config = dict(
    n_layer=15,
    n_head=7,
    positions='rope',
    beta1=0.95,
)
Each number is 500 + 50 x the weight over its row's rms, rounded and kept within 0 to 999. Layers, rows and columns count from 0. Numbers have three digits each. The size before them is the row's rms in percent of the matrix's.

# layer 3 MLP down (transposed), 896x224, rms 0.0598, rows 25-81, columns 56-111
100:525560493518518478525441532432526634420434574432520445507506503443477537490455513566551416488501485384533385485508553542460535478528467485409475522440495477441449470555
111:460546487491327455532488537439591490414538485536435540568500473549507514505418552543426417424520591533490491478538470468569496548499405475434538451557510454500528497388
110:444462505556568455424501447584518579440476472434519476455392439484506373489453581461582507465524584397529491488593497472516591533577525437543560414560492463467485495438
075:448507419447547336581468477475487457520529436507533553498590488507505515458573441440527478438473507452548470549470468469527453517494488503531498484532443475475548549572
101:559535406508521496540548460476525507491472614583477498461441484472479543389557535510499459534531488489433537488552451410497440534526582526508563395494539478404455536474
094:477604521510424446543482471565493462533588576565530570555477425521482458526453487486565540530500442495538496524515571530485553658566516484509520498564537481507522483544
106:478439490497552552528457573524547528609518546577492532460376486480536368478366451550595486513486460598551544417456548475519580524474497479533376483444488502496568629469
111:456507548478527539543484514430531504389449549468487515497427568447416500545472482454514499511484506523464486490506458440586467362429416550475539542470530414492508534492
093:481553493567452500499534479545349524458583452399478536499486438524522420538452498506475433496547533562501450493494481477562484533585473486571453592517500550490479512503
095:477527470473519492560529542478512406505487481602511499493524396464511574483493513553480395448534426512462508544457493530482388530485520467526481513423461348478504451469
097:552458447557437450452472466374504544465471482512480575594581449509465517528422562481564496534529530487476512571532557484521529465628552542565592554396480519554523493493
110:393543503483455521559502530500456486485436448494463504479443552506420500555442413520546539500505555435497526435484508535477522502493566519523492552452470493493517478564
100:507547508501521503512547548514471511474473561450517574525462470495514555521427314591572531483451515482504646440439512459480552507440493470519466393555522474484470635499
106:559478491421404527347537496470535542487431544438402469424458461427602466485558552468510472455507489493502482439440464456401434554536574546467553509525568536487444498449
102:464532431507507554493564450576498365457549513524551496586392592538448512462531446523467494423400486470519405518479499516425486565535430503511549480535578521480498539593
112:470544498405434491510608510560388503451475499573529567520483514429573509524498508506533531532485524535456413541483457520612605494557431493575451516598495561441508571624
096:531474463569433532377475514446488515503597578529534629499540514560467508484403479454456556412517549575505509449611504510483408440486428471455489494512462427555528440528
135:555532475648458496477489497556492468509516683488527494547393509530514559556455515533532512460414557482602537551586503522506433567555512496486529558469456379492481539553
092:561523476508550495429445583534495643473615559504466579590474479578445534528467514512484494507468484488532482561456450487484546463561540424477459572432540455487460614654
081:472535590488453475570457506503533617500544497422555516499588539515533556497513532553401585507460492491595522546458494535485451514463514507464448484529462470425525546404
096:450516558593503471589461463408522420494525485430517518585561517566419496583424490528473564540529550486556547427552481440427535484527499549477546424485477540456520545520
097:538485514534559463435476573526536434529421493539546531572447485547526449528496407538501551486382499495574447459467564511628535530540516510570577481530546524560477617467
075:497526523609526521564553454566535576502491501491579520535447539593438497467373607506421494499511516552507515412600471547538503547393515511530493447545441479499477478489
089:456566507500488497517515543558526495540494492413452574573529481428460411538554517409565454478581501505405455614516526505577538545542530546409556525492521599477470565518
104:477604524497446585451517501499554554473455469522611547441535431552481472535426445510485532509525439475389509629512479488521569508478506473504461564611478517439464404488
085:490517507473543406517465500503439533404574494475403521543492562492510463454574565614582569411553529506502471511483486525434535568445524486479610483510416495530434533479
113:500515515474573531406468522578507521481482543485464478492441485500564375520488510483482510512466598465492441567515610511521496512520521578509504491504536500475499471563
095:457486454518563474551432449496480489442549497444531524490568570475586483538500439502519526494410466498499524461434484546494481491511496403464533582454516582508450536542
113:455521482489463546427527518516440511471476370479446542543446469481498514529540521429475535463459565486503466609543557612489475590424466456534562500488512468503489608599
089:587503564451525427507513447507445509456478568486465424486494522437502516515551483475423503451499427458447537549490406503531459531439557586516448528491594474430541511459
100:424453430423434469470484557506411579501528500490413423465685479432555515487469471436484578573464432465532474555503511414363497521539526507538426431542602503477491524443
089:435505416489531546418492631501516508557446425479514494461519429472502501546451566458494593444518507407574676488475477531503470578505545477478503485577414576429451558463
097:518465453519481481508521501452515535487591496475517474538424484553473482515469484558445469474438494464541487563463432477493492528376489522471475473486435457551459597497
113:426440529502485550522498525522501434541463630547456442492503504621445512474456487547473600427486553495543572436600418521459527392551531523555528548526483511516543490542
095:500501447499532531479400416571463506513487447437416468580512439576480596519491499453499358546413427560530458536505440486504473486551473535462492467476621464472500538496
091:462491518550533560503440506546485490502570446507455558477548472529504514468518493449496486554449491441475446580487570508604427484480465416483385462525512559530478552554
088:464570538408513454531520507509440489577446398526534564415565458504398411381431488459583500504431448604441436485537492472481435439527547507476499518432591489513499514453
093:454547440421539470499406465482496439472457401509524471516438533500545494433550502578493459392499596540545528537507511482550429446477553581432493525516478499428540519352
073:529485483509476497538520443519527466507539567571426490498502467471434588533409537464437464475557460476519499444474425551456489518418569467533498518509512494431542482447
097:558479518568591534488500520523402516464563586432585536515456525477477646468544500603506448559522502476465563443476587474486456478592526552516511539456509504542615480551
099:516506626451557507495592559544540474500493578568563548522490502556468446502463505523498524472619485583556544461483480390391486500558573531492454492512458513414540501545
119:457457465457528464491438402510397534479527470528421485516448479477570552544524525480533539440505501425456482486503576412485427500517456497450437467471552466520568546635
092:490462492551467428553516416480494469603560495541396564525511457522478587615518552478570591348570452483581494457494566491481506519476487521559504490561455443431503475591
114:476537486540483530535516442512484525551494521562593491511547549533464527556499509460506392468452521479521568607560447446508550526445566490481507516518533456539512476441
092:421458548499492485364471443497547506497621454487476465592424503511488509456499569490553493509503459563494490447571532467477421504502518467507544475450578539601469431504
076:525564464471488564571674547492432492448468536549540502424545524480434469526582473363424526534538437472493485574527542522524458554533548599506478490484534509467450452566
103:481578517522492485497466582544498434593579560559445504590455559485500481462494521538555528548429511436506376500610510548448538528412511465550418540445435551489438506559
097:506441478563469526483516483585573525480490418605524479494494495558539550404480415389438495445458547557536516485568531426464417481557490555476460458431584534508507445445
085:528509511512471495416501401518506481564541457464410487495478479518508572428519511451456447553613398557441499480483523548472592512563513554459449475463503534575366531436
110:474496480501453517517581540557412440452488526546505447460471449498473513533549497532484541468452445487471506555493430501448391500543421531507492521565508479439453490535
080:472575465536591372462570561534458453590422453493539493576488416518568526482448589480487594516470489539515520542513457467544478509434513535584494504462392529597500509453
079:491549495467513522523489481600526472558429473523463524462585517452445553552481514467478386460543492516522437437461559412501446515570417512529560490405504484428583521576
101:462471580526415505500495514423548509507509552530494444525355473473476607515504457536428533453497467515528483445583504456485514528476511507436477412447509497463526510533
113:547484490478427393524558464442439527477535436518588511452524522492502487587461507544479500448542544551474513588599515584475474429575418431568502501589527519526530479442
115:480527532510488447396502569477494475529523634458440508554512472432498527513485523431485536504528482413555590549517527526490459443466542553537548395524555508535442513513
086:450529519492463523578554485504488495452443551547448514514501514461451441499478546498559442495562492496540471537579489507492524474434461533514563470444455519547585504400
102:454479535549463524600485505516461487494527565505582586455533537601378497435502511469513489478518530505539544457570481546526573468464504500487527439484528464373529548432
# layer 3 MLP up, 896x224, rms 0.146, rows 26-82, columns 56-111
102:485493419453544539607396481504537532500474538540522487437496500491491469478566476471503548501491486538542420508507515616556452467517366473489550478527557590469438488442
101:487466572470536462454525535431520471486556519519457471474421601545498509561542504500538506511543521436598467513495444542488516570532517516532559492577447525509514473455
098:416508396534351421556547467549499433529524482439488465493458434393481494547436586539420484502511488488474434530460463465380522520460556544502515528529553522645446466452
089:602450562501609440583457478561561470555550487545560434452480535534460529496552421511509467457585404472463489529558519470515490630498524426529429581529456510529526461473
079:528540550474481454556400509485573548463523461477597510533440581441521513472491537526481491493460506599512416462528587470533509437471627550582385537536443475541489500548
099:459541536578512430434514469572590551488511467505506388493398515453501471449565441439539616363465452508492475524445479559499525565465549569448462425511445411510613531513
100:525466415523497494453529502505578517546465545539557480497475551503482572481524486465476529390514575561431540549508497378513466524527492514553442566500474616559545532427
101:545486545572502436398517468487519515489416565501509375554565459487482548576584493567525574443542377526489545418583503564493591575523464533499610523507512577502446586472
108:598542595479558524530502472524428396461504452509486472567481516587432474598551547557483445496418516501543508566517484444413435490555532561463496475459571582503522501577
104:596418525535465512466531500495483510508491524424496494475468497565478515605481493412530521536495543427567489495476425456385638531448477476448483596472569613527547546559
096:510483535497416557529510408507452535498541511421493506505457517516468511541482382512407542467508421553458572528504456483487481482465587475459528502528480449436609543449
097:576417575563529478426514560458480472502501512544502557604589561508600488515505484592562452569558459451560508493465491438454545441487432461520568471497546527456420507514
097:456473407487455497472419451569545567539530489456524522493388467490473555458539473483420534483500584494421525383492386498518515492494483502412443511452542499535588452449
113:462544473513547528490586546504542441507432367474467478550508510518429492523578466478533460446431537504526482461539449467472604438562476527529560457555480509513563454508
104:547475431372474564468465477493575441513410479536438558535540480445582514506506478569624516461521512577482448496528466508485512493518403509569438470523462474490504542585
089:373501465535506448524477446526515510484475480521612445456490456555542396507518580520508490500504470527431543433501601503376493438514513448571499541482450552446457540451
069:530471556446467480552490466490499450549581566535575450448477587482461446457439556515455565512571455498457493507523520504502603542451547507495413502505491459516521496392
098:514502527541626495560486473480547564444414457491476477468530533518410579470542508493392552538555367530614564538517451473531539595498551518487472515486527431560458565506
091:556529538547521483473452504484409532583504451481524449540546552613386530373535546545502429508543449362446539543465521484489424482479555570470492463498423523511445473597
099:455482537436479518646510469494502406528447467531433483409520465408506466521514549562510472538532472502532494580514525463446481464555458590507541470445509556348438578451
097:507484496516561515520469547519504436562476429455567512559457461481557541425490484613521578527520449454509507463505493427555476537493532492465514517452469572610500563525
090:460473468462557538424494508509498502584522399446543455524468400488413358533495530518656395478529506487502568550540524465515529504439504515478576440590516526482457519548
089:474596557546522479513476536398501468472454526528501457411588539521464636443524512517507526546442586505545444452494466536446463526590485590482445524502554536575478515453
111:505632494501502490526494518482518467495570458500516447479499488576452544600514465565530508536489416515531516496551611555474494558478437448453501500598454445542538506558
101:531458570520613463521575507461470413533510482574397486486536448521411452426561559507554486517549498556515557467489550529472499551484459476418483615508472538537579461547
100:562539480501451462468524498546557496534533560465521486476568526477513418481544486454541484395525528472505434609458488497527410553563449531560482407592463502482502523515
098:456499494459536518483542566502545477484490468510447489446530582509524552488402570451480461611501449511489493505533493479571459433495396485460509625507401494575571530578
099:560527505463448408575525542451563557459480466560460413550444489527465488474541438412511503534524540573492512494456607529443440400527520571455440498535477468528484519496
096:504511514489520513547505487363522479553501549492562503510507486569538466489466464496519427503488538491512518455463497411515444494492398523491535542469514454450558563411
096:501548497604532432468487489462468559458525414528555454466487627461482511539542617517551510492586409547486544542486556527415513470388511554530374490528591525533485517459
097:530525410467384530434526535548533548480431424450509489515486529576417541391475484492524502461570453521559579441546535431441467485513458451518521419572480509557515499517
106:582398509486501439513459510540508509553482426504597550491542505582524419492515536553580494381439521589442541544592505494423477484484527527454561494444520482480544476540
083:486482473517399417563492545528478595495624405458547424592505441445466536528554543470467508440504559538501487471480532466464520605483560405484530497467557514462533605503
097:492509415440469495455479539518511450507423404434552451503375516500532550597564501484462468536482510525409526430519514445485472448511573383542471565462483575498607397573
108:452467390467412472445476438554571539480453575571528453516498509385530562497501469530480426484459495469439476441449463566518454497468509495448568554514520504518594428532
101:473553510535488330517568442565472521494405565509521373539579483557519489484476504524487539529476517513541517523484490411540477573371607458488437550559507485488506485360
104:519514527459508506518553462460584568495480459505643513545527607487568455488495407568607467483443457413460457451596486523532529522464492548391547459442507494492470474430
094:470505511425591561471415445496539514554497405578539500491489435575601531534483526438635537457448488553467478519522517495431612506480505491472492438494509582552521528522
095:569522583531541551596461512444460515572620575474498485435516488461595509501590531581432482498553574490497455461486418494499413506483460513420470459505537520516502545488
101:526446459468502502476443500563502548499483469547553534514635515493445384457517509556504472544582385514480492487452517490380509492471463548529493618539573471383543452558
114:444459522472450467555467508595533482457525558563463421497516593434491472546506453500453466488498459425518463544532430494485538449487457544486466450455473550518598508583
101:576405534457581480556470498523504482468476432544522524552492489506508510486528564494500517421474500445586518435441435460466512508511508512488510432478519425508490511503
105:533450519492374466509419410523541520535493449566512514352481473523550553485475508418497429530453407534491528494566457552444513516526539455504464464530562527618509629554
107:534539461523468552519505498418531503523487483460496459506484602496509486484473502408444542524559527522518412469537527475475526456499593542570542456473481502442520467435
098:445470561552512477500554533444410497478590498471441423500462540481457424519538456466510446453552610468438500510527517460479473524637397579399499468533472436457512551545
090:569400472486465558551546496465497522485467468498614462430474580479446425586557493490480482528440525407459552562501532476416411513531513531489497508520543599484493418447
099:475548487499452487541462377461548530493563530460609628489530467491510468554533478598455432564495426459476532424451457517419555375481512571503481489571505539445440432475
104:565433483491448557502429536539374498461543387558418561551540438470493518488557526494474509469560587464442590449529508530507485563541529544518486445484482484530445527501
098:481534475534511571526546552514457569514460532577476529519495544527428495501433458472583415480551534524426421425551464477471502397590518458526397433614471493582551448501
098:451499498554451441560541515462483463473485475476524482410564599395526518564440461509557540524425509628432480515426471487490586435492533459533526579591544508526393469487
100:424540585539511468488484553537450549503552439525442511559472491513457445499509485516477441489487491492522513489458455453525490518456473566446458499520457532506595490451
100:440564425478459506464523471454505428433431414566424505477521516469489450506427522543516421474511411466484415531490498549443510442582519510491433518518399493545509404483
115:596453462561471504577497488456527526553539597540579554447525552492549533564594463527399628429514465496528521502505481617553483546464493500482473474627545566507461500454
099:510420450532463582500570567431548425490459473479488579522528402535503529506526537472494537523483531553590460431497532485499489477382395571534503477394505465435511515444
108:512390476451531582537532381533472499517551514418513482487495479538452534530428414586542472451478564484393509458527511566540483515508500506594468586489520547577496445495
093:450498507465496484619519529521498571553525448465539511527492472506493502389506497548459603513454518414473470486474564507550472490484495610483503451493534595499521576440
101:461481510491488442515550539462558474481467551533475473464435548490529523469475550471452441566515491446468479557568400578514551515505537462533469487516473488437452487530